{
  "hidden_size": 256,
  "vocab_size": 3399,
  "norm": "rmsnorm",
  "init_std_down": 0.0,
  "learning_rate": 0.00313,
  "schedule": "wsd",
  "max_seq_len": 256
}
Each number is 128 + 24 x the weight over its row's rms, rounded and kept within 0 to 255. Layers, rows and columns count from 0. Numbers have three digits each. The size before them is the row's rms in percent of the matrix's.

# gate: layer 15 MLP gate, 704x256, rms 0.0998, rows 550-580, columns 0-63
# up: layer 15 MLP up, 704x256, rms 0.0987, rows 550-580, columns 0-63
# down: layer 15 MLP down (transposed), 704x256, rms 0.0928, rows 550-580, columns 0-63
gate550 096:130150105116093143137176125148123128138151111124142131117124157145130171126107131107138127094129115143187115109128125143146160125144136162148136110132104145137139158121086132115159096140156097
up550 097:086147158110099123114145157154149094173116156119153143104139135140133107111133150098100119121138142194164078123096092137127165092146155128136130140077120153120085157139100168099114086115141108
down550 094:145140177119150106128102148112129151123106134137087137125153119107155104161180121094123119084155146123101160142141134141151139105091069152149133151153118135159128107114155132092090150214109135
gate551 109:072127101130083136165130114140102157143123116118162154126112131102102122120150139126116135161133151152145128116123106128146162123134126164087150109154114123118166133132137145178146129119140138
up551 108:122144154125137127074152155117136105122127140144069094157119101112124116110101082135111102113112121137146207094146145116113100129132137108142158122101149128140084146127113137117115094113114120
down551 103:140120150102130147114098094122147139146137078149148153131140129140144120131102113112092109109157106147070122082149128103143110113131099127169124128119129115142108090113092103097118145129149176
gate552 098:146114138128141122133140181158110079145152104064137155128159119128135108097119105124155111125127142089135107087144112153100129140113141155132105119107064124086143119098133132108138153113107132
up552 101:163121136134127090130163164146127066116145104072153152137136095124153140096136078130170104111123125063134117097140108138115134161130146163118090115128070104113150122111135140158124132122107121
down552 095:131113135106137135139101141092108116128163135108122138162113079107133123176126124133124118118098106128145112096135148122127164139113071158133101138135114126125134129163124140126144116155084130
gate553 107:122090119125081095096131124146155128137125124140132125111107144149147105089122130134114166115149094141095119098120141129153154149129104133109160149101120150116113113152126129083141125129154154
up553 105:075127127136122086159105160124129122151124150116152110116122129165115129107123187106138102176131144189110121115125143132128127134115167147082121126139122128143148094116134152110137132146104149
down553 103:133122114146173152106094152100141181131146124117108127106133084150136091114058139157166154148167126138114131107105144093114177110115157109102110142107111118125148178145133102147137123136151142
gate554 100:119130122139162087155146108181095103126122103170089095109145128106125112124117160142109154168123142110141159126139082117091145145102141130145190123111118169084158126124147128103123131136105131
up554 100:114132158144126158127121188073180173107116117114143160142155141127136141133154103125137110094111164163135123124136157125178119144153133139122099143106110094151050130142117125150131140104123088
down554 101:149145111132131106113124106117107176090100110130127142110121156119162124107125119110108108115111146141142132178101152128123117119114096101137100114082124132114118103078132119119167125014135125
gate555 107:127157152106106130131116156112119133127111147111091135132096109100135132139163089144123149145083138122126136141052116170162170145136123174129108104143171136143142135125121096134145127122113137
up555 104:129131157136121106091129139128087135145145129114149156143111157113124122140125106140117130111099205128145143129111104136131102095103129111184109100128128174117120120142131116117130102114107134
down555 103:110166125126139163103093130131130146130079104139125160101113119105110098127131114126117120167139096137137138146105154106103112149127122150122124122108101074166153094163114130198161177102116134
gate556 094:143107136126144136111127137115137125153143119140154138117116090113144115099098114160155169099118126137140142112120152115137130103131131105141110137115135148170112151077143114132126124141177142
up556 093:162109134130127148152138149112118090168138122105138152118116129109110105068084080123111143092124148160159149132112146125119102106128148091133087163124139176174117111083143111136130136142148129
down556 094:109144129138120143115126138108144079136116124150134135099176143091116137150136148128141133125149130157116127170096147122087137072122179123132139131141153111100143125099108107126153158170110107
gate557 106:091107123147109115108153144141164145186142123157114115114106160138135106147119149098102127100121152130105141095115100129151120109161132132109135133102176117125116099174081144114165127130139158
up557 104:162148095103135155160096126120103142080128162100125120145166093124125181150149122124148092136125109121116106177162121144120150117132114111163142099145101130140170141099114165145060147148092131
down557 105:126110101109108183152072186143141122123109102145168124131112129141126114119115174150084117147065090165121111126156157157105137139154140105109163114124107112153101136084151136133155150098155181
gate558 100:122134137124135114104144147103128128157160152130143150077110123127140132151141133121111168114130132191146173137144148156113135148154138190119125093086152125123126131113081099117163106107135118
up558 101:119139108073151143115120153109103168158125109105123189132111131115096080143146104121145124132113134136145135135077148104177150087154121124130165088134124119153127170114091114120084127113110184
down558 101:135183135109151163136131149112122125169108129109112170143128157120180128164131142104111130138124120151135110109153110146170158126188162140131140129117166159134172118130151148114132169084125136
gate559 100:104111133139091133115168154125132091137130130092145135133135108161125096120154145148162104110122093139125150110101163107102156161161123131137121101130079134099155104118154127117127135114110140
up559 104:129139117113156138145083111138126181106144126159121098113119164093115169118092101097108149162126151137136119152138080142168113090117139117114152158117188135145120141135099119115137101137155113
down559 096:124121110096122104180113102136114128153105104118148136107114161083081115140107123122060100127138148117175120165116137170116104135083145138171135137060099151145096118081106122145097169050130112
gate560 104:131087111088140111057132124123114157154145123080168117091126128149112115141122100111134096150119159134125092130118092131088155090103131118124119117144125082135142098122130151135133114120059068
up560 104:136129096113143161112129150145135126145122126107120129108102106152083102160131125100128081123129135104138111143156102129059117134164085065149122115133143103160132146138127132149108124134081143
down560 105:139154164095173101197115118117129131136094138103145139144119139138130114092112129137126114096116127153151149140117110116111185126204105106127119098128149133131115152114126133084129152156152176
gate561 086:136108124131138117131138126153092127101153091148146107140092077110125121133066126194165082136125104131111107144173163140087092158129122183165137149132119124156116111113133131108107112120090109
up561 084:153122139116147161155128120126132122103143101150136100149134118109135111117059114169146083113132107108138115152174136143076100133125123155153136156120098130163101132116148119112132127138138095
down561 095:140135095155148119129132101110108167123128127193102146125092154072147140109103151143100119162153100144106102153107128121123108113153194174144162124122126075150104153152177130106114104168157125
gate562 102:153105131142133157126143122135132116123132060094141129124106127135103130103133142134111115146131156159141123133150167096147105161085160152097147134107124127165134128123134099135128115141080131
up562 102:092098121112118141106122100098136103147166122129101112137105105133091108048097114113103134096102160143135132153153139098136097135107150139118173137137143119118126108092130137136117104093050089
down562 101:084155088113096123143098108128143098107104120111135130174123141075129126125121135133097091091148090165113116177146100062135116133118093120098152171140094134131099149129155148124122134120151112
gate563 092:161156103168110109169145146134088105142131132126128143098110129136121123163136097116118150131118147130119153149114139128160133150142117097133095168096100106121179090120106142100128151139122118
up563 089:076094168107150131080105123133153158124097120129140119136131148132114145108119147145121103125132118114111106131166130126087119108097145155170161119112161191141072151123119090128112111130126164
down563 095:115084086138161100090118134139124122139084146101152111130123137137139091111139133139111125135098103127137147106119137118107087111105136134141119145126133183148111094143103083137114135060078127
gate564 101:107144131098100099119124138113144128148161081143108126134124134123134063123146137151146154116127130117149107145187127119110130141142136134148115128095088143114136116099110140177168128114140159
up564 103:135141107118117107132129114126149142128140105103133196127111147134151086094196105142131116163123133101135092101118130139168105105111119120120157122104113148149174133151135131144113112123117177
down564 102:144121120134111120102139136114129147140118139132118137145176096105104087119131112158121095173148121168121115083134136155131142095129135055127080141058167162121119059152175151112134128105120142
gate565 115:095112147091101147131110164100138100164127144118140117108135129163127161081114111082115120135106132120072135156112086112112106146119112108155166107126103107097125148138139110079152134119153164
up565 118:148135084132133114060133118138127151151149120084151117103095145121148138158157136132092074129118103162183144112141143121121139107080132175114104158123154128149136107073115141140117153139104113
down565 113:168116127116148115172134145144115109094139102117136109119163105156158084112118122124142177108108108140177136116121168094124137145117105155133100111144167188109112150115141132073109081127108171
gate566 097:158105147139108148161129110127104123120161137134114134140148142124132139062074121126123135122151119159112108151115109110124100077143143109162145093169096146129126101114106096129158158149142150
up566 096:142098147124109169174131155134132138103158153113114066122104148136141118119099108134138133121142148142121117105130104129145161145109144121121165119133097136113124108079114120163148139135121099
down566 097:123079155145167131090128142133127144138192136122122111112087184149143151116128121127099141125173095111098113118116126115139124132127125136136119143133145083141162194138144077121128107255148127
gate567 112:113107143180122095132131096157127137165101152133121128117162138128083070165138149116181130125121070124118108145113128131115105105101145119146130099152120122126109138122159151085097148119120141
up567 115:129121160188140070165123099125115141176124138128127130116148110149111083164153138111180108111092080112140101130112140133095087136089137124128136081161109117131116128122124149101108137122095114
down567 109:111161124128130134156105177158076184156124117121140127167135122124108121104132109099121167099120185111112107139155134106154101121141145113130155157121146148138115137115117141139159111110174114
gate568 107:174073117117115153105176175150102173173154117169100134115139163122156146106112149110160147147139121148154082132127148133139172143142132109151112122126111124125128104101076145104142171133131168
up568 102:185110141084159065159157145098108156116126173129107080144137103157157124095113148112108172100140115135046129169089140131141141149124143121174140172125097147143148171106133157155163130124124166
down568 101:107108139109108152086168121111145116180138131148113173154125150138117142150142123107148108142122099138123104111138127130133140086163121139124106123104155117141107115101153142121133145033143165
gate569 090:130101128135094118153098125164119123155111133086156171078149142130131137114093112118119162142128123072098100137112136152153094164145153159205141144087093148133151140095103115127121112123106131
up569 093:124097117132097123148090119163136103153105125108145180085158123108160131090100099122107147139136110072083099135133137132181117152140154140195114144091097128139136153108119064127108125146128115
down569 096:134103160131090093113141127134154116129137142123152149128172117139091123130160146116134139166134117101096176124140147163103102123168170154122134113135135110115154139137166135108111131237145117
gate570 092:110138104161117105204116099167134104154174113149108149125113158130140135060142105176164132128144120132071144126110121155132154174096134123121144125101138168127148130104118134106115108121136113
up570 092:110131113138118116187120104129110122121162125115090158134126147116162138097155111170150135118144117085100142134100144136128147161151110127117161113111104151169129137117089131119065112110087130
down570 097:131126118107145129132137104126137147142146144139130111124153186104143117109104148111141130138160154131122167166107168129162142110119142103135155148113121141124133105082114144138139178091138125
gate571 099:147109131139132156136111166116120146106136126093101130099139135123106108145172151110164121110141150112128114078119087149142142169120103164120110178116098100127148107117046150159105141142137129
up571 098:096139107125146075142154077124102115151097143114101104151134119124125150098140118150079113156112139132092166162122150119122128073117166056132170107127130153111081150127193150076157130139134163
down571 099:117155122131140118113114097108104153125138123108071105153112140078119100119142109149127127156106091151140139151064159123122103124159102128130123135172123107119157146108141159135155140104136130
gate572 109:121123086142137128134104168094146121148090111110143123117119106128116132152138169112161108161134136094148135107118091108095133146120088129125109158133126118150116116106104128141135095133156130
up572 105:168146141168145130157114135136141126103128112119121126124135114153137128138136156110106103098139182140138166096118098109135145124149102138103105154119135141108117135093091110122120091114113117
down572 106:117126141123143142148093130113112122080116098123154102134127158113141139150137181113071126119150124139144129152128120144096159105129122133146152150114108116125114130109131117104196113104110160
gate573 092:137108131150145077139114132125132112117118124128159113104104143163121133079101123125102135144139139078117167092107130099078176135145118134118090152140153115127138047102072119121122096131148115
up573 094:099151134099133172132156113126118141137143113124127144155145126123121099161141146136170096106111137179128111142105139171173114112100138147139156108116084124107104202162174114162131171111103127
down573 097:089120112142131159142137107145096149153137131123142151119169103111153098173094153104111093115100105109124150112098161178109132114100145164140123116132102144096121137124133126100118172077117084
gate574 108:132164104163122123148132078131104156115163111139110137122158126133115101127149113164139152142138099165112136108105149134085143107138126101155143139102176123127126150167114126103171101107156101
up574 103:136109105168108167159174144142101113123151140137176121138136089120076099141118132145104114121135105116158094124124113143137137069153131090083147128138146125116125146120116133159097135104116143
down574 105:155102151113150115105157148097130118130141136123090130105118107120132110092119155086111177125130168128115125148141123071151137131078131144147134119119092097103124130129125150129130125115102159
gate575 107:067146141116151162123112168155154168148140123083132107139098137119152118139138160100189117150139133107112114127133105122132147101115106107142142109162090113109124145155096120124124154134129107
up575 104:133109161136099142125215092119134134065109112158147160164104116111126150143138072142112118114171096152140114141122133123103134106164150111123107132111117123144140132114106118139103172161157194
down575 102:176108124150144103171134087130099140137110105140136127097137122163116139112132117151117125119123154097165140121136108109115115183143136181147151153133141127099105151145118160150136086218123152
gate576 098:103117117136124131167123129143134126139107102104117115137153130131132109126119134125154161097135141113116152077166144138104113126097095147130114132119077139125172144109090133146149113111114161
up576 099:147121153123145113129125125101119120114148137148144169109093114133105119135125122132119119131107118119138097185096117144134128143169149096125172116146180134132101108157154104128098142117134121
down576 101:108103114173132093101152143138107108142127158125158132143149104182129134142096142091174106143076133106143153143113131065161128129128155113091119131139117152124124136100144105101092161110103136
gate577 113:163138146140131160175094129121106131134154128148132126119139111108089064113140135136123145121130127140107158114110160189147150129128136143104137133129120110145091147120147124106130145117146175
up577 110:104126144126109135094138086115131116162088107135114191143142157103141124115122154135124109145122132123142105129131093108153125149108116100161151138112145119118135097119134101114102134132134134
down577 108:128124134115116133137155159122108079133106136109104134105132141144104152089132114064112194159105150149127124123138143143128141139165131134083126104122067167103100162121135127154155171150137149
gate578 097:136127104097126151101165102122126096156095115102156089111162158143131132104166138115124115113129144137125131093147122106067141139099141186138135107120114116159115124152107127129086140107137086
up578 097:135120159162129095137082171158116164122156120145114171136114110111101117132089129141145150141117075116105116157123140142178111132156107081138136137112126142103154108103138120131147134139126187
down578 097:103100105151118114109107147168134135119104120097137140177137123135103120125160087173125094082119125182133143115120110125121137122130080137114135132126141096129135124127120114104143108156123140
gate579 092:135116123131142119150160159159127113130098123080152120109134137139149151135126119128159089116146115140128128130151139132117066141140083094181169142128108130106150147137090138127086124142134138
up579 094:154132116138144084174128155139174122136109135088153160130151117145148145130148140102163098128115101137112119114122145098145093150151105091162180137124132116094138144131091134123120125124118120
down579 099:094123126122154147095093152141149154104120116136085079168147113144128120138088118117131076134142129105138173125083097126128126117189128112103118117153100069077096128120109149142089148119170151
gate580 106:134108127124116179122113139118117105114114110171121102160172148137140125101140107130130178111122129138119127123135102106162119156150112111121157111102130099081145114093109120101149109134148141
up580 103:138115128114153132155166108106141092105135150133129100106137141148119143144156149145091093130143159166168133093115116110108140096121139140106127077116097131130144129130125120126172140156116130
down580 102:124108119130095120138137136135144160146129150152108163166139152136134096138145131141144116144129113127094089141150150151123144176100131124072117118157094116143093106112145080087148119207142125